From a checkpoint of a small transformer trained on Wikipedia: MLP 512 GELU.
Each number is 128 + 32 x the weight over its row's rms, rounded and kept within 0 to 255. Layers, rows and columns count from 0. Numbers have three digits each. The size before them is the row's rms in percent of the matrix's.

# v: layer 7 attention value, 128x128, rms 0.397, rows 121-127, columns 0-63
# o: layer 7 attention output (transposed), 128x128, rms 0.33, rows 121-127, columns 0-63
# up: layer 7 MLP up, 512x128, rms 0.348, rows 0-92, columns 0-63
# down: layer 7 MLP down (transposed), 512x128, rms 0.298, rows 0-92, columns 0-63
v121 110:091124212114157147147136065112176067109146104139134128135117158151151118176130065123144127138170082165128118126192148110077078146135185125167130116112125073116104123143135182218174120116103186
o121 119:140093112143098159126101163143085161114154155083124124122111112135106125146131126080152091119063162120164139124056090110119120139134103146115136131146128232075091161101123066002160135134135105
v122 109:110155164165157202139112135115090146022138157076141111122121119097151116159136106167128098062170161145145174157087137136093111123134150154127156097122162083138158105106118143135132115130109149
o122 110:122122105120101059131145126124162070152144135162125093106121110140084136106088122082200140134071100124089116082172121071133129150166127107137167130143147187119125146157147074075137166134113148
v123 128:101187137143152081139119139110143120121118115148100142139126068134131183167140179165199128101143144169100130219144126088101085121144118153160108131157146102111147077172056146140049061156112108
o123 130:176062081116087181129131085152106105133156113122098126093107170146066146112146108124054144133078108106153149045073122198136147134147068085097157085097135165123133134132171102131172218101124180
v124 094:135109152125184099104139072127138153172107093169117135102185103150093135199172135086177131115130161153023108142151129116109132122134143110089144083148084131148114169124098100112146163077125132
o124 101:128081058126094137137155099168109142057201143064111154160084139194119111125119105194094130130163118118207099141077120147126156100125102111127083179108145108108146079113095153167133132144104152
v125 090:143104158150096153150097128124155138140122065136132134109177115107159171157186114072143236148179112095161164191111121112113111179098197122119135137132083101170152111160084171078094096099159113
o125 095:141125132140139100090155161185110157154123187159086091134079150150101115160098155169159100160131159166132094113139146167105140122193030120148069140108157120148089126085173121136146122199061106
v126 109:079117098156089154074079134103177117119164134148099059119079078167134204150145113108139151088165151126141143180116150133185077173115153132114102147061147149120156142137167129137120120134111120
o126 106:164169145106159122155149108129073118129128114117104174148162172102125088109112132148103077163092133136101148081133092121087146115134100144109149109155101131097110076145113124091099144156112081
v127 095:140145160098102138181099145070153146136109074118110177173132132084170121142130083107098156125120138092116143128137102137110183103146143153115133169142085165194091115089109172083109172073111183
o127 101:080105130167166095087111114216144158104110193165150096120204105132119143114118143151141137151161080133138072164136189126129126134111094102180115114104187119101147177149150067142148077201122095
up0 102:157112120157165111118135065162169132155099161159166101098150107138087089103126167101145150143163069113128138122132186113133107122144102123079102098114147159107083129103122095113190125112195085
down0 093:173156145133113093165153140174132171098094122157081125049126104162045103146118089126088126093101106158112134124134054142131146052107126142122162206083170141150138081102205104143126121091163118
up1 084:121133122110126153185098173107111144180093134137086119075137122115153128155108092108120117145119096083164126087083114134158125181132155131078137154180142126168148088105076095093078110176128116
down1 082:139114090162156193121069089077163148127173113125175138091181167113204131109067118108101177140108086133101146135137131110145124099122172196150110126149175139125089155154181181075137115125075124
up2 091:133152153126104104186110139101145078149128123157140103146154116120129159165056153100126116138107129147064126127144065092089110136135135084162142135116151200159102072123114090117110104103157132
down2 103:111124115143107082111177159115131094100109078145125107096139136091138160124211162172085154114150123071190186156135060103107125154174143139198121175115142123174114139185146133146163077158117119
up3 058:064128108166167153070152069182124144116080145163169110094111151115141165115176133116147103099100094124092095095136098161092173125141128109077163135139169091123100087075160160126091088162143102
down3 061:097136152100142120108134126141112121108103164135130089087137122105114125171139128171216114107085077102169079167127124138111124161141184070098050126126110141152128160137145156132076071133136099
up4 086:155164101089109205099176190123180122115103107173166140095128128153134087150123114143132104089157121111138159203129091057095143163094150137177112093120226086129106145128132120157111144131132120
down4 082:163111105164152111128121132113124097118109115128060113143181109053102107184164099142102130146056146117140105090124173073126127154159161093094119047118030161120132137113068152100136141077082135
up5 087:147193122086121154086136107136160128105130113122137096147173131104168119132109117136170148166204078098170112131175103091112131154124161148121171132170093118155130133159155091103186116171123127
down5 103:104128124219142105147118123203160169172132100133152141073098161146077103132061075162111051144124157120113109124097097138095117155158130090109140152183181187181209113154087126120100102082127076
up6 097:120109119123141110092161128064137152132174111116153147129173192058135151151128127181143104135110172164138113157116114169085111127206119092189123114155126173191141140110130128116118158102112103
down6 096:135188174146121094109091101149170128105102101136128136087092099122120107054160130119120122060178150126201130130151142135158176116130107209166105147123108108044095161114135198156064156144127105
up7 101:091095102140134084200123076168108114114060083123073159165096128104124141114090127147089161161149105108130089097125169132154113138067133122056094108097133075127137152160133149141139150134141114
down7 092:145147198127160134191093138185098113053175225116155111110152142166075171147153102080122147183140172140091112049110077179148122118164121157124159104150118042121108136141162124089081123151134113
up8 131:086122076138094150097145129141065166121127060141149194105184120126107152072147161113107118108125094120120154135115101187087121137165140141136157114138114170166085084145097125108173143179228151
down8 129:073143125126109196169169160096137093156105178088073138108098156160096116162107134111079162114136152204100145100144175138148160126140091110131082161152118145117139088175130159089171142123147109
up9 099:150114130110215046109071149102135135100171122156123135132115135146132107123151101120110152144127165177117165149152211113075164161114154165140151053110155170104136170167121142077127121130148162
down9 092:056115104116122089110142146152112128109137137124174172123090078136168106143107110175100141144119137138172178071123145125178113126115139134148122108087137144109091180110117070070098128171068133
up10 106:193073154136157181106126108170116121111128143125140193118173119121137081191093144151174077103134126162109144145155194139198131121143100103146129106079058119100160164119094160109144152163107095
down10 106:125079179110083134092172132074152093132127094076175079135164125152159136095139091112170122098112111160124139128118073158128180162092156128121116094158148130098136138111142125150136098122117139
up11 087:103149128136154119158146089164145182144106158094152175098131086143125118113122055081115093082173116118038153138102147097090087131093143167137122123090104126117147167122094118183182118109153102
down11 088:173125116141054120135153090102148115068175077169114152114164131120146102096143117164118123143090147125084187146118197140154185151166119097195102052199166170220106119082084192082162147105117112
up12 123:106127092148181131146154126159127212132116129113111136082120129155188139181166146145077078135152150161093117091126191127093184135132099097165096098085075144156126117169092144115101151131132084
down12 120:095151079109114112150194083121183066155125132155141168154080154084118131189145147108149120071143073160176097159124116181142099182133126090087132093146137111116169099158189103145107110126178097
up13 090:079113147132136156118167146139138133124120128101123137087162167165154175092131145086151161148160122153082092140066157119167094176157137135112227122092140155062159140122135130133093105150170145
down13 098:129149151166137136142122055231137106124081145118079107192092154100179118150148150112172143155180194155113116133163098077121150056163103106102159133094141140133102191167119158134172069104136102
up14 104:176174133141081141195142129095106175172085158075061119123100154115087123138131185153097155177149162092143175065136088109197096158127135150148150188148114170145139099126117112132132091084105105
down14 097:128078179122164085059079170109135094114151064113180129131116088141160077089123126097165173122139081119131137137153136135127097119109121124151150040115097077066156118156101140124186104097155173
up15 109:185162146112166115162148075211085123074149062155150148086177102114118160080182129115141059128159223193170159158126107157153128132165122042130142100099095181123132111168102142145110138145138117
down15 116:113106147155143134102130095100118109101093122148132125090135140147139146151115107153106125108148131217122071096053115133092164188121110088110128126118152122121138134172109182148119120124127102
up16 095:121188134129148151143107107105133157115111086151147114088088186121162158175088145087172131172069100102076085094123079117113136166150140097162149101192106178150116106137134126108096073196100111
down16 087:144191148076185139151181094093102154090118130115068177142125218133131160136141146121141140149134145105092098138111133167126160090111105145099128107221096136114140092114076147158160085152116162
up17 112:101132162092093090130173126123104120098060123090202072089116121155095169141159143100075173132162103125139145144118188142132167163086145138080106142095099066130118115164172161075131087143080102
down17 107:148054078106163113153103183189144071174174117109132144153126109122187154090166107136075135139124094117110098173151071142094068058077111151176151078124128153111152121150105143073131161132138126
up18 100:130142137138160161119121173095135115074139119093145121114097121111140152121213161128086150126186165134166136081090121129107139130063195132079159161087116060116100098163095155131189087140105172
down18 091:160125105147141143120142128139112098141164180133181111180102129119102092107143097153082092076129165096140121064123113189095092055136141057111118119136121129164097128090123122070125069171112135
up19 101:099118139120216140107159124150093038138096125142108152123178117157196105106099122153122136134133119132162153069135194091157115177095151073174120121093105117136144120121152164084167105121123127
down19 091:046108115093120137158110128116104147168151136114129136166127122115156144091103141130140189134164150125098093174092165130141134085122089079145093146158119188165146097141128133136138163125108145
up20 093:098151078098129118083131105109139093136114128130121118171141140126119174160114134161084196156134108099105132113092160169147122124095061106126126095118118064170209150122085173137164155138104149
down20 100:155114160174137105143103132116155136159079141170144126126153080152164182144100140084155082062109185127124106141145166131131101170161242173165112137148094159095129081138149169084139159157113122
up21 104:109172124132130094141092064115140148143136134085115142059123138184079082100081105127104066125071173126133147144171142082137161138150137069129109199161136157104102136114080149121104100190154123
down21 112:107099113113132045099160129176176102118085143055092112198122071053067171086123152197113090108136100154104145120104121139135132104114112087133134132064152118175143183086157166164154099153162109
up22 084:121133156120073168120108090080072125093094098132111150136086123139124119088092156153145156064168152089119191175115108149134171127100214160153155130084179127124172133155103130139131096140133142
down22 090:088099127120163172124106099099142193074160130077165142192149174104169145102181117163159123146091073189135156152081075143159178090105126089100147145107135113167161177153152114095070136093133076
up23 095:214115063137086143108074160140116113145168198134091134059126110066060146118178095144144182152171161140148146087145107172153135123163108095123126130107084144169077115099143103133123139128155139
down23 097:058111135093120090138181144102141099114137141099145151134137064121160116128121167140135169071144110152146148136145161116144113176129122158095175099158171138135065149117190140103095120172156099
up24 101:109149134168144152063160173122134160173162124126105128153155154071101141118174150101105127104128144105055107186143088124136103113165144166108123163095186136133148110058113117117149099107158072
down24 099:095101127155094168159141096119137204110061128144127093126052144123106072152112173109143138164115136099075129117095126122129150125129101164146128169126106123145087159110182112092094149106107137
up25 094:185150138158136171165104116171167123120113165116124101119139120109141111088074130095148155105161078094145085174134081103101111152140122099158119189149137135151104203129147101100193099151111134
down25 094:108109208156113127139140090130110182147051155109110098161077180126127110134128113177135098116163120100138082127147134162136132084108100183129098177148106115186153118154146116131110125126127104
up26 085:170114145088116193182134102120194110118073121127144111166127195154105140143092149072088092146139092147086158122160177120153141101114147125092126109148082101142139104154076098133100154132158066
down26 093:134188095117095156145113122135146079131170130157103093144148129128148083149128130158103074140135160135122142149176162168125087161087095048126116121140121123114115119154156158083106126131129158
up27 077:142124147126112207111169118124161158108186095131144113147097166096094095156125168160098167136124074144149122219077164056152202156087110104143102105128174123147171162101161137110158149114135140
down27 091:156107087077149124234150109112054122125135113120138096168116152106094164150117132149137092112122178100181081123062082130154094131135121156112149152146189140159140081188135167169129084126166154
up28 115:136160147104160092135162097111096155065086159098158136092143140105145119131128103120134121139182123168136084165058111129081111117129137154134143092154144148099096136115075123164183135068230164
down28 100:169084109141127120172130124105182163153133147116152145158130137172096129170117183160173098132094082143171111150132146168131172086042139195098133112193116108130166118066086160071080117122095107
up29 091:136094150121118160143125142150119093165095151126127090160117148113160112160150183120079136144140075132084143095128114108173150095169105189110127153133051093172163117104147129120147062207105137
down29 101:102092069160162146182093118187154138173086126135145100120062113146135149074078130153119076120151104130111127163097147109103141062104131138121124164057125146145156141132173019083121108113105083
up30 074:136120107091117152141110149120117116164137176153144166084139123112131162121114153163132101140114126113143059113131129093155197109178119105143187069087108087174086130137128100146157196117100110
down30 087:113163158131133144142128095162137150110078107104097118134107137136127185119136143157112142189145125037100119156160157136062091133178160084079153124125118111164100129166073156188120093160139167
up31 075:141102140098148124147136122192174144162135083167078119138135152110103084099077144202166092097080095139118105144173097092126058159139143106164089185113123125136090159104053161109113123114114120
down31 086:167065047032059120117150121120162111059122135103092130139131098156079112155124123112118139111095073124057142134117142131178147154121159141155169120155096135167126108109152068052124151079131177
up32 078:142136157114154065139120140049140140154075201085147152142074105100109125202104178129136113162139136189074137110133155134081145117080156138123129197096134072063148130189101081078114127118086105
down32 093:048083167138099140120123149122118084093128118112107064074109081145190159156108168100121105102136099112103145136120142202134151116127120099133179080039070133118104100126108116108079142063108198
up33 133:176117140136084178146088106160100126081120090111034187113094123184152150118107136086146111161121092171150130143100119152095127113166108173142170110144090163103135075150156091068140101130150120
down33 132:164122153148147125066114166221176074114213156123133104124120157164145120100130077108070138146133177095163169122134101076131107136171149139103109152120075180118120172104113136093176129185106120
up34 098:150159089119112163158116116137169164168167147130093238160113130200102120133068131144134121136114149105143191168151100119120151171127151128092164151133154127162072105155153116073159157131109145
down34 092:120093101098167090122142136125085082106138105145110137140088092224134101126145114091126176114115095143090155157129148162089136151133113150119168157115074079093142134143148142161082120092134168
up35 111:153133166110130081111108112142180120120128145109110111096126112113144066161127179076140100136109063087133070136136104109133098122055138076169138132082133181144135086164117125178146099128098139
down35 112:120140125155138086103132123065076119136170138099151138054110135064146105173149166142136089071149112038124137173094136137165178081184156177142139090115116158152121147170105100071068122128173109
up36 116:103141139141155129111145184198108098136119146116116155150167179126107117144097164137150062128104136174120087154134126096102128164137147103159128127127091055161071117135090067141177110104131113
down36 108:128082183170168180143147119077115048114112129145127150117116149142123133131134173140090121131117118136143113127140180159128118150144112090162145115103147085118117097112137118195188130177099156
up37 064:076192161151168134131114119155138110123095160137113109182170127128132182115187188086101113138153139105103137077118095154151162094146077159080114114183090136124119103162146080174141136166129105
down37 074:084112193149099118151114125119126117076137125074105090132127101119141182180118120104141128170076153126173135159096168054142133109099139118111129136112106112143149085144126141053107100190142067
up38 102:183114109120094108180093116193096098166117194145110144085102151144119164092169129155081133050113130146160142130087138143146134157134132186112137086117093126177144124114144093156136128129200176
down38 104:169151124116148131112171108134138126098165124093154130068166148106118142196134103168119121146130136195101165133179110159119150213138147088191112106067095147141156138129075192122180180185064145
up39 102:103132120102133152128131137118124136163145193164139094130109115082146144127162107125127127121131119091067099152087150131128188085118167132098163130157120101145092149174073158218108115115061135
down39 106:151158156174120172221128121070117095173082110086083129168120156138133112072182125123176068101110126154087159137126129106116130147092118143119123103076103174092138146154122106165105114142171089
up40 063:103131106163170173120175125130135084085120135142184154152117115136182198078163166132132108168125084145075103112137100109137137068105065116110141081144122215114142110120118147105126094132143082
down40 084:103137164150116145097069199148089134113145115099193087092136155125115070117071116104136177167142152153108138172085172147080178158126082077122077177122090075104181107171092149137143146148161102
up41 092:129136120107148077128167139141110081126097135134109146072134111118057119096091187171107132136117076137148177188098117175124134146059191137109086144122121096116093167129147196112147109148089099
down41 083:118108127168179103137106165183120142170151130125133123113129116124108116129131087164192135155128102207173158167145103146143115140197102170151082144132178081111208174138147123108109153131106181
up42 084:029101088098120109086133113148122154136120126114113146115073176173114152121173147060090099145189191102134148158119152142094189119137147124080146139108147128151082107159061141117144156106131110
down42 083:140121144163154112110094111060118105159160196144174041077145129155129118174136115155177125106181124156114093184114118105108202097120129124118069144170133145081142108220110092102076082154124159
up43 097:052147126139150111139087136174116163071146095137106158073136156131120165124117129225066068121136160133205155098089214143097180109122086135149133136072137131116171060158106218083121109140051090
down43 099:129133151080110128087121147070162100141110164122157135105108092104131117128133066158118109145162179167163096189114061187147184119102128152089146202160098139111151113131130102092125140137184136
up44 111:102130107160151186114078095122100150105150077118110118097138166112106095095166155168161151142098074141165066142114086133164142126148107132162139154114140131163166116090093121071154213139045112
down44 101:153094086087158064134175169064208131147109109039087140152154070164162094176139102122152134150088156057164133134163118178116131165124110190166129094145080133109104149125176137136145166133194135
up45 114:097154061191098179104125077142151158152105108093109102136124135105145132116182108131106154112103083152172119121093202075130188083148144168111134118197177122086147129154122098102151112105089083
down45 096:159127135159153122112104168175162130110117168132167112162115129116138160103127046126139190166108237086120146140131105163170104154097142100108174171149109128130088176068131121071084137103104145
up46 092:055113133121171128183154121150101113058105080097117120122137113111120185097172082167125119139109194172121212099060130163135107098175156063061110159096100103137120086119072111092173148154123226
down46 096:052154150137161177080121215077083161163155146166166134146141174126107098098133169115101124172187103138088076179134122068091127100104104121096129098116154130137099128119117151103123105078169129
up47 070:180113096124205182094140086162105112128125131095133103125113190120120042168131109158081129141103145152133154138129099095110135134074086110114126117116107101143212148130113138081171144084121170
down47 077:133138113130063102147123196093110145112107102142105095160140127176158167155160124095173144068113143154095118163101089106141123125147152094147197080148106081089076118142068120133126070163106146
up48 133:184152125148111082108081128100081106186123133140076197125079069126180113147148134121140151141139113116076143159117134134129082127193149117094139136128121172151125078103135121136156165104175179
down48 096:106142092185124137143170120142106133163146138149140098114109190110146081121158182180127126121090106134143153087164092135156140127079054123212124163131090149157111125137174166050101129108140117
up49 092:129129103097138136187129139113134184115077127165123085124137168147107142110184137125082078149095102107142111089141171081097179180108100136101137145116149091152131142149147125120133162180107164
down49 092:075135135128107105121115145134161132090098180103104137180145153065126110122115137120133133102166095124143184168166138146138100084095113134179080203138107176164117093134178144163089096130108075
up50 083:116127156128095017104108047133157130097173157135072099119103141124148094164136147175167115124141097115100114152139173091130057166177155091134151123215142109110129151109081104104102137125125141
down50 085:153096113119084122141101140175153131047123112099167077185170104167114098165129122085053110148148137154154128113151148192163165129136058146091114154142124067143063097140093063103146123117116134
up51 095:150189147145162096112061089190102061140145146149093104116103152099117173122178172073141128098108148187155168111143118104134081088191120098162163101066129139157137136122167130164164120141155121
down51 093:176191180124108149138140165113148109111120131083106184117227161091135080145118146142123051107098115117118168157134128150101148140029129167096130172074179104083095116064106108106161092159120157
up52 087:126121093105121148134099114126109186174193077100117156200105177131163090148100149091122131119178136113098122108159131162095152152161131106101130198154111121161149105130108158117147134050149102
down52 090:141172135101088099059078110101094143115158195112154092089136175106162147150130130133155149127097129086094087135105130145101157092120147101149139098159147065162061184099089135193165105111097161
up53 114:162149153090113127107136127125113071153081077130109132111127120066124126077115105105140177144156144123148171111144124176078124107118130156090233154091117217110129160108106134127216152142148124
down53 103:209127141128099176163169159092148095101140181121057116185085075116110124070095117131132100151156120067137130154108145204102120138128159189158082179097149089134164123125163119124170090145145141
up54 098:150141142148163104066118062142033142159142152113100089178148145144119127106121096105113137140143114101131144134137117096065086082146134162161131132181157134113121056119139105072183109150133148
down54 099:170174106066106106154092122111125125164111094131171153144154169098153097158068199139157115142148157124140133129099092148071151103111117108167102132140091126138137100134123154184126075162093105
up55 106:093199134120164190096115138105020116138186083106125140125168123122154100154117114138117151099094101073105135132130049156114090125124159141132112081154097187109139166088088155143142141104131112
down55 093:132106131130130146157131128071123188120128150094109118133096119120160083154109149137147148077160183150090180087139113103167118175132076075168100109130125120105110174123212172092120116160123099
up56 076:106122101143154139158180189094117121132117095144116163106200200109110139065176188127121188111055095138163132132185173069130126094114175074138170148135144164110093099133078113087169128111106107
down56 091:168129108091106140105152031122129150126112132131144111147100125121079118088126098135071150116107105116106116074115121168160125168110104109083117172090096106152131142174113148168184165138114219
up57 108:064113157137111142136074105126095112122147069132182120137191148125172129157108124087141173063133095146083103068178080147161102134158106091133180146149182078115101117104106176158116114128109068
down57 098:130095101172146163150160178178120119095124090123125178121137125130184115165155130167133176133144119096137161036134157177070129162130163095155078135113147128126164127110132086081185123167138127
up58 118:054108087089148088051109106120160127160131144112168137115121119086142154148158105104166190101145122162158117158156155129129100144125167094120205097133184112142160134114144158124135127124149149
down58 097:204107136154212156118126165113142131127128098133125154136158126125134171122180099152095114137124103121129125124109155045108153173141130211182120067149109143088151177066151147103113166143125099
up59 073:107089080121189145145168112170107157091144103124171144110127182084199117183107173159125157096193100128149186137143058115162127099117152059101091141139160123116166162106113177122111108162099147
down59 075:128112111083173137108176132117177155081133082119141159045107175095162089176116128140143180133181138134179147141145108105136148161159101083125126118173190123088143182134182085096108120149106183
up60 077:167125144154192173148135126197114126129082166126133152127097155093149083180097160087094127070142114137101112093137150057138138107128134111144131168088156136075161138124109085137073142127124143
down60 082:097148135108173140134185146108139166114127104101153067103109126150163113158136176095128156076151099150110210083119118133082117126095067095060118112155141078110178147154156136115154105110166115
up61 087:082175100056133161130104148178170141094169123152119096153151174146114165161150119099152092105093113131142136153100167149133152101130109072135096133109130119117215141130127127170136084142074137
down61 087:141104102155125127091116165120109168095076126151057088147059158159073120112079162098140157136140138212108078173132107154107122126139110102123123119138112085135109103111106151123103127056144101
up62 111:081071146101108170197115140130135139120132118159178173115115186140111152098126096136087158074154123078142116066090132105062115046192137137107131159185147121116181105127107106187138186113154101
down62 110:114104139169146109167162128112126155095118145138199110107113149131123131156175170149110152123098151145163105106115185125125184110111068120038138154130212124092084132180118151086078181073150144
up63 107:157126177108143064111111161079150078162156092167138080146115109147165107124126113187115065152100099185084142113137127098110097112134145145165187163148177174145185125100127081115117100160116156
down63 099:184112113128116111132188089099093149164148152147162116128104141130114168153123128102127197118123101118172074164162092145111129149131138092197114147104071151152140140181116120131112133098112153
up64 107:127096085112153101117108084154122122087160063179130151144128101154167111126158149168168131152106139101159084108100127121090180074181120105121126146135093142154184098213133164158175137139109181
down64 098:171110140080136129195188104077106197151181132100116108156112071114123081100135119064096195147165170185170051162159112175155076185126079103071135152159141115138108085081134143125158092145093099
up65 110:192121121116144122105154145135177125072144084182151109092133126099134211164131179123088122154059129164087131079093133122129082051119115102140141113139107151110157145133108143130143159115142147
down65 104:178136162112081173098140113124119173122134141110114154105134138137149097122116088156145097160161102086142097071135139090061142151137228181154088119131117184130167142153068100090153087080173140
up66 071:063138112098164107152144124135127108158135105129166090119130163166075101155149108151105071144055137126136099171134164082182179165169170106146086167141171142118110148143081156115126109132134148
down66 069:036129125088093081099120107181116118078153151148096098129173181140077183162091143083138130102141133100161163098121124081122115117138132118101136087117125132156089130159189084103117150099132097
up67 115:171118143142067169068126135091166093172146121136175069115187109152149192143084149065137164106111126114117140087109141115156102141165137152164156126107145112114126121190141124133088132165107198
down67 101:196059085117180141162122151195099171135111164138127212125103140087144068157135153157136123087141102129163100165142096139113092071118061118172121187093096154116121153119115086075129141139173171
up68 118:147110136150127166127067090128133129185127137125137161115138208140102103133118130051064120172176134166194102138119096099116150138205091091146145127141138127158125128092108170135139115138108100
down68 113:191122135115140132120143120096131110174098094105111112092112113112152149092156158122158063120104111114150152104161097089151124087120137132130128118128096157116139103104082144177116113088072146
up69 102:062142162125163138105108112101088148096128159148138205128141081093094119121115113144089122168109117145168155127134128193146095156144128139111068151105084077170130139163139142101172107124120116
down69 096:155119085154134098152071107037142178118150144112116152143128116210071153148089128164152112121157160186195135157134108115163129139112130155110105188083124141149108128157122101139080086163151150
up70 097:127207146159150101133149143131072135144173195120118109072134147140146152109154092184167151140127172130098079116123136087137131091115149080069107086123127056121116105142157125204141127127206106
down70 100:164131133104172099093116201099121136065185104104155210069106138106153155116146111121163100180180146073121103146104144088139132146122140149111126107119169201192111090086136118116093162123093114
up71 080:109157141095157108142089122130138127189084097121157125168154101089087178153121171080125131159174142129078161213118084100131129141117136119109195062182096183161147087145196127119129096138191112
down71 076:102107149112148166126128119161034148138160135045131075156108128121087114106115097099087137097105174144105121139089082105111153156181088117059160069107140139177174144109153141181129148171099123
up72 107:112126105129152139115125120090052142074111129086135148092162148090131138124174108114134165065092166136142066132092128160179163090161141094112127131158153085160124143107116178167119140102088132
down72 097:217154138154171117055124129144110159132139098126169124109138073135170132120099145106151103122143135077144177167154172135179090143089076150124152119147054079098165176140115151092153193145105115
up73 112:170163084120135143055091181178089102138167155170115087127144103111079121107139154143096130070123105098100170141085150119109095134187109103124186077081133115140149101107133138153073160142153138
down73 110:099133128147092169106143172089156162123137138120108171098132138106200104195156132106093117159148100108075100146135137156097130181108144158155101153152118167119056124087180148116138129137063092
up74 117:169169080155101146078110143184136111126161097118117138101085115132143098105111172070091087156191153136144152199138120142101115102159148052191110051092113197144126110197153126095098128134138148
down74 101:118099208120112138110143081124119116108137196102140126157141071138062140148121127139130170118124116164086084111136169131166131168062164182125141136128083112064197117116160134186163159136108134
up75 070:123101150121103075117122094089097147109114138192143110129137103114184131181038143154164086102122104085092206090150147082129067096106164137116134132153136155131155078141173143118113203110138132
down75 078:129136112108097080048149178082155116155147117154102087094125114179156189164128079162067159121143059064121056140109179146151071147074157132078114087128140082139159139154149133201126157142098165
up76 091:133172089132177075136123103167101098068150074148145146127131144118154169200154132124076143132102121124118172156097094127156131128129108187083106133169104131119176150137077188144154208131145121
down76 088:122135124116139096137129113079109127075108055130119147135123185147155129129121127134176142141133173130077126097141127120125140111133136143123126064198144090122189063144155079153116109139119050
up77 122:155124136142150164064202150148072106067115159129130144105097112125228138128107092121058099104147108128150066139091200119177095096185088128146064118185133110108125094157124076144153145102185109
down77 108:118105166053102128146066145147100156196177170107077114109161103124100105113098085130162136123195159135163112117178142165074067147138109072113123144152106101133153083181164141167103096154100168
up78 110:183123169142173118099096130151155155091104170093103121156129134102160152111094157114152117102116084143082139085203112120131125147139152120117093102078140145183153090129144116199072105110174113
down78 113:096155130135079162113178079087106129099154159118125122093098075156162130093197131170131095172185171126180088128093128102182107129117137171101151157106142178107093116112134137190129123160102134
up79 078:132149145122203157165159136163107138166134152162102149097077120106128130144119141080171115076070097137174147134165180169122096121100107070100130034085087200126167126117159101129136088160132084
down79 084:086113180120156175176112117158170179142141136127120158164105118133127143127114097220141126097145151180068156082096139134141098061156089066174120174088109074138116140112154138202155125175146086
up80 079:112132196120090129136093128115158153164089150086156160085142110128142137145161137111098105086139087135117090127128106093128138076097141093127099150148096100109149155121175057141096085134210126
down80 091:116119143152153095121174139100123118126107153152120124140167097122166142152147157127198104189193141131177165092094111160168131048141127188141135111094119113149132131135096098146126150156090088
up81 116:174123118094103168160104116115154095133076143089154102163082157121084101121188075159104164124132109125187106179092109130117097049084077125131094062114157097154132140167106125202146151099149162
down81 123:132084135148112148090155133110162162118105104107194159107108127131174169112082222154102114166123153122152127161144126088133164087162168121125080141079087084193161129134098105139156148129147165
up82 099:140124119055144169132226100150075142155128083153073100079183110139086073140132195069152099131103114112115111155144045153165080134182159099135118145063147177133137118116166142154156129138136153
down82 097:115122168123119183142145118131172162071136111103140128073095135126093076099119062197124108125176222129117111134136124140123179163130136091135108082124141145193099126055094107082178151130193160
up83 102:174142154086181116137089143130145163150159158129120109157112097166095116155116114177114101119182156128087112105114185145145099087119134092087152137136178096132119167101137116099126120124104147
down83 104:148080134140093122140125156103095126096135095101138145093104135156156165165169146149140032174095170104171130114176123159127089065182112160128125171089157184157180146180149127179148159159204106
up84 095:143210143102128135098081085155146104153085156040165086149154096085113106131144112134138135161148123126095079173170117179166073158139098080173131145171103105135137139163114069114164132140173131
down84 107:137123099149126162162134147123138148155100110152141147059044152128066118132115167157092109104107119163115160102130142115184110094163129144150141103096110134072149157104073163138059148136123068
up85 113:093104175086126152123099163154079126122130115137118156145134121110170127155056094165127148098117107130157170147104166054180133149136155145167157149140163068108105124098104188137128093124164193
down85 129:097155148157147147156066117144154127154113103145144140133123092086155138135113192148164104067091147113132184116133133090160107132117095172087091084135152093133090155079099125104072104154071155
up86 100:148158083143063122082096101163142112090159124143152104076134070085118168185135111154161107127089083113148180083120141139169116103150100156121139168078083129119110174108117117111145163084090106
down86 105:133164124104101092147123151100112154113086117113093125119108099157134166102165120122118148085134117107080069146105156136122129142136154171135187103173128077154143087141108124184052126061143105
up87 106:124140135097128118203152081126135100158092154097145149048169096069097103120166079119141118152180152111139142123099137101106156040100126132162106146165139124125090175140082141135157138108123097
down87 108:077090118131093105104095117128153113147090144107142137134117143142093119146162167178119151178114130065126140091148091117071183176098147171127086082155135128139107136099106171151116166142129082
up88 089:149166137141192108069079118160162131118094136098124124094128143118151138198142128093185123161147114128191135179099155111139116147079148123147085078113133091145135189097126105171120029106179152
down88 086:120096098057130144141102084105065134122139136131176122073152124132149117204104135105080095100115087102122143077151086166122162146114174122172157173119113138160121155146139156100153114135117084
up89 103:143172139131131122127101089108096023116138127141104161140150084089199153120089176123111182144083154093117114114129137110148085111121126114110085096146134136124175117098198165119171095150093118
down89 098:087063175085058152144149130112156177138126196150130142157118149159135113130139139134128170084103181182144155108074114106171157167119177149142102148086189164118082140145102145155148146089110114
up90 085:127082119119183158098082134176147109117175134126164138105192163076167117129130086187108107087131067159133136199127111074149186060107127160175146134116130149114174077172095169143154168132163118
down90 075:132165155140155123107163128153194104164051161087123125141105092160154152146141129076157140063128183144145078175143176111174092172091145113102138148162107123111102146178100161151166112134123185
up91 097:146161133193186166131119123148142101088133137126150118076107148160118165095091178180079070187112063169107112166126114133080156109187098096159123085140148132094195110104152108105146078157085129
down91 095:097169125069117095112114114082100181120075147128112123127105035087049078115127107070089143163078156097108167074168144092143112129152130138136157180119108138135114141149139158119110107133167168
up92 094:140124058128174159136199075107135136099163126122130137093133131125160136082224100121088133107133121112167101114151126099104132143085085130098186130145153104137087155102121165117091134115149154
down92 106:162067166145152138135143118101130205083115106106120056130127111140138149108090120123099180105143138126123172160170116091123125160167187212157117090117120114135123118082160108173155055114122103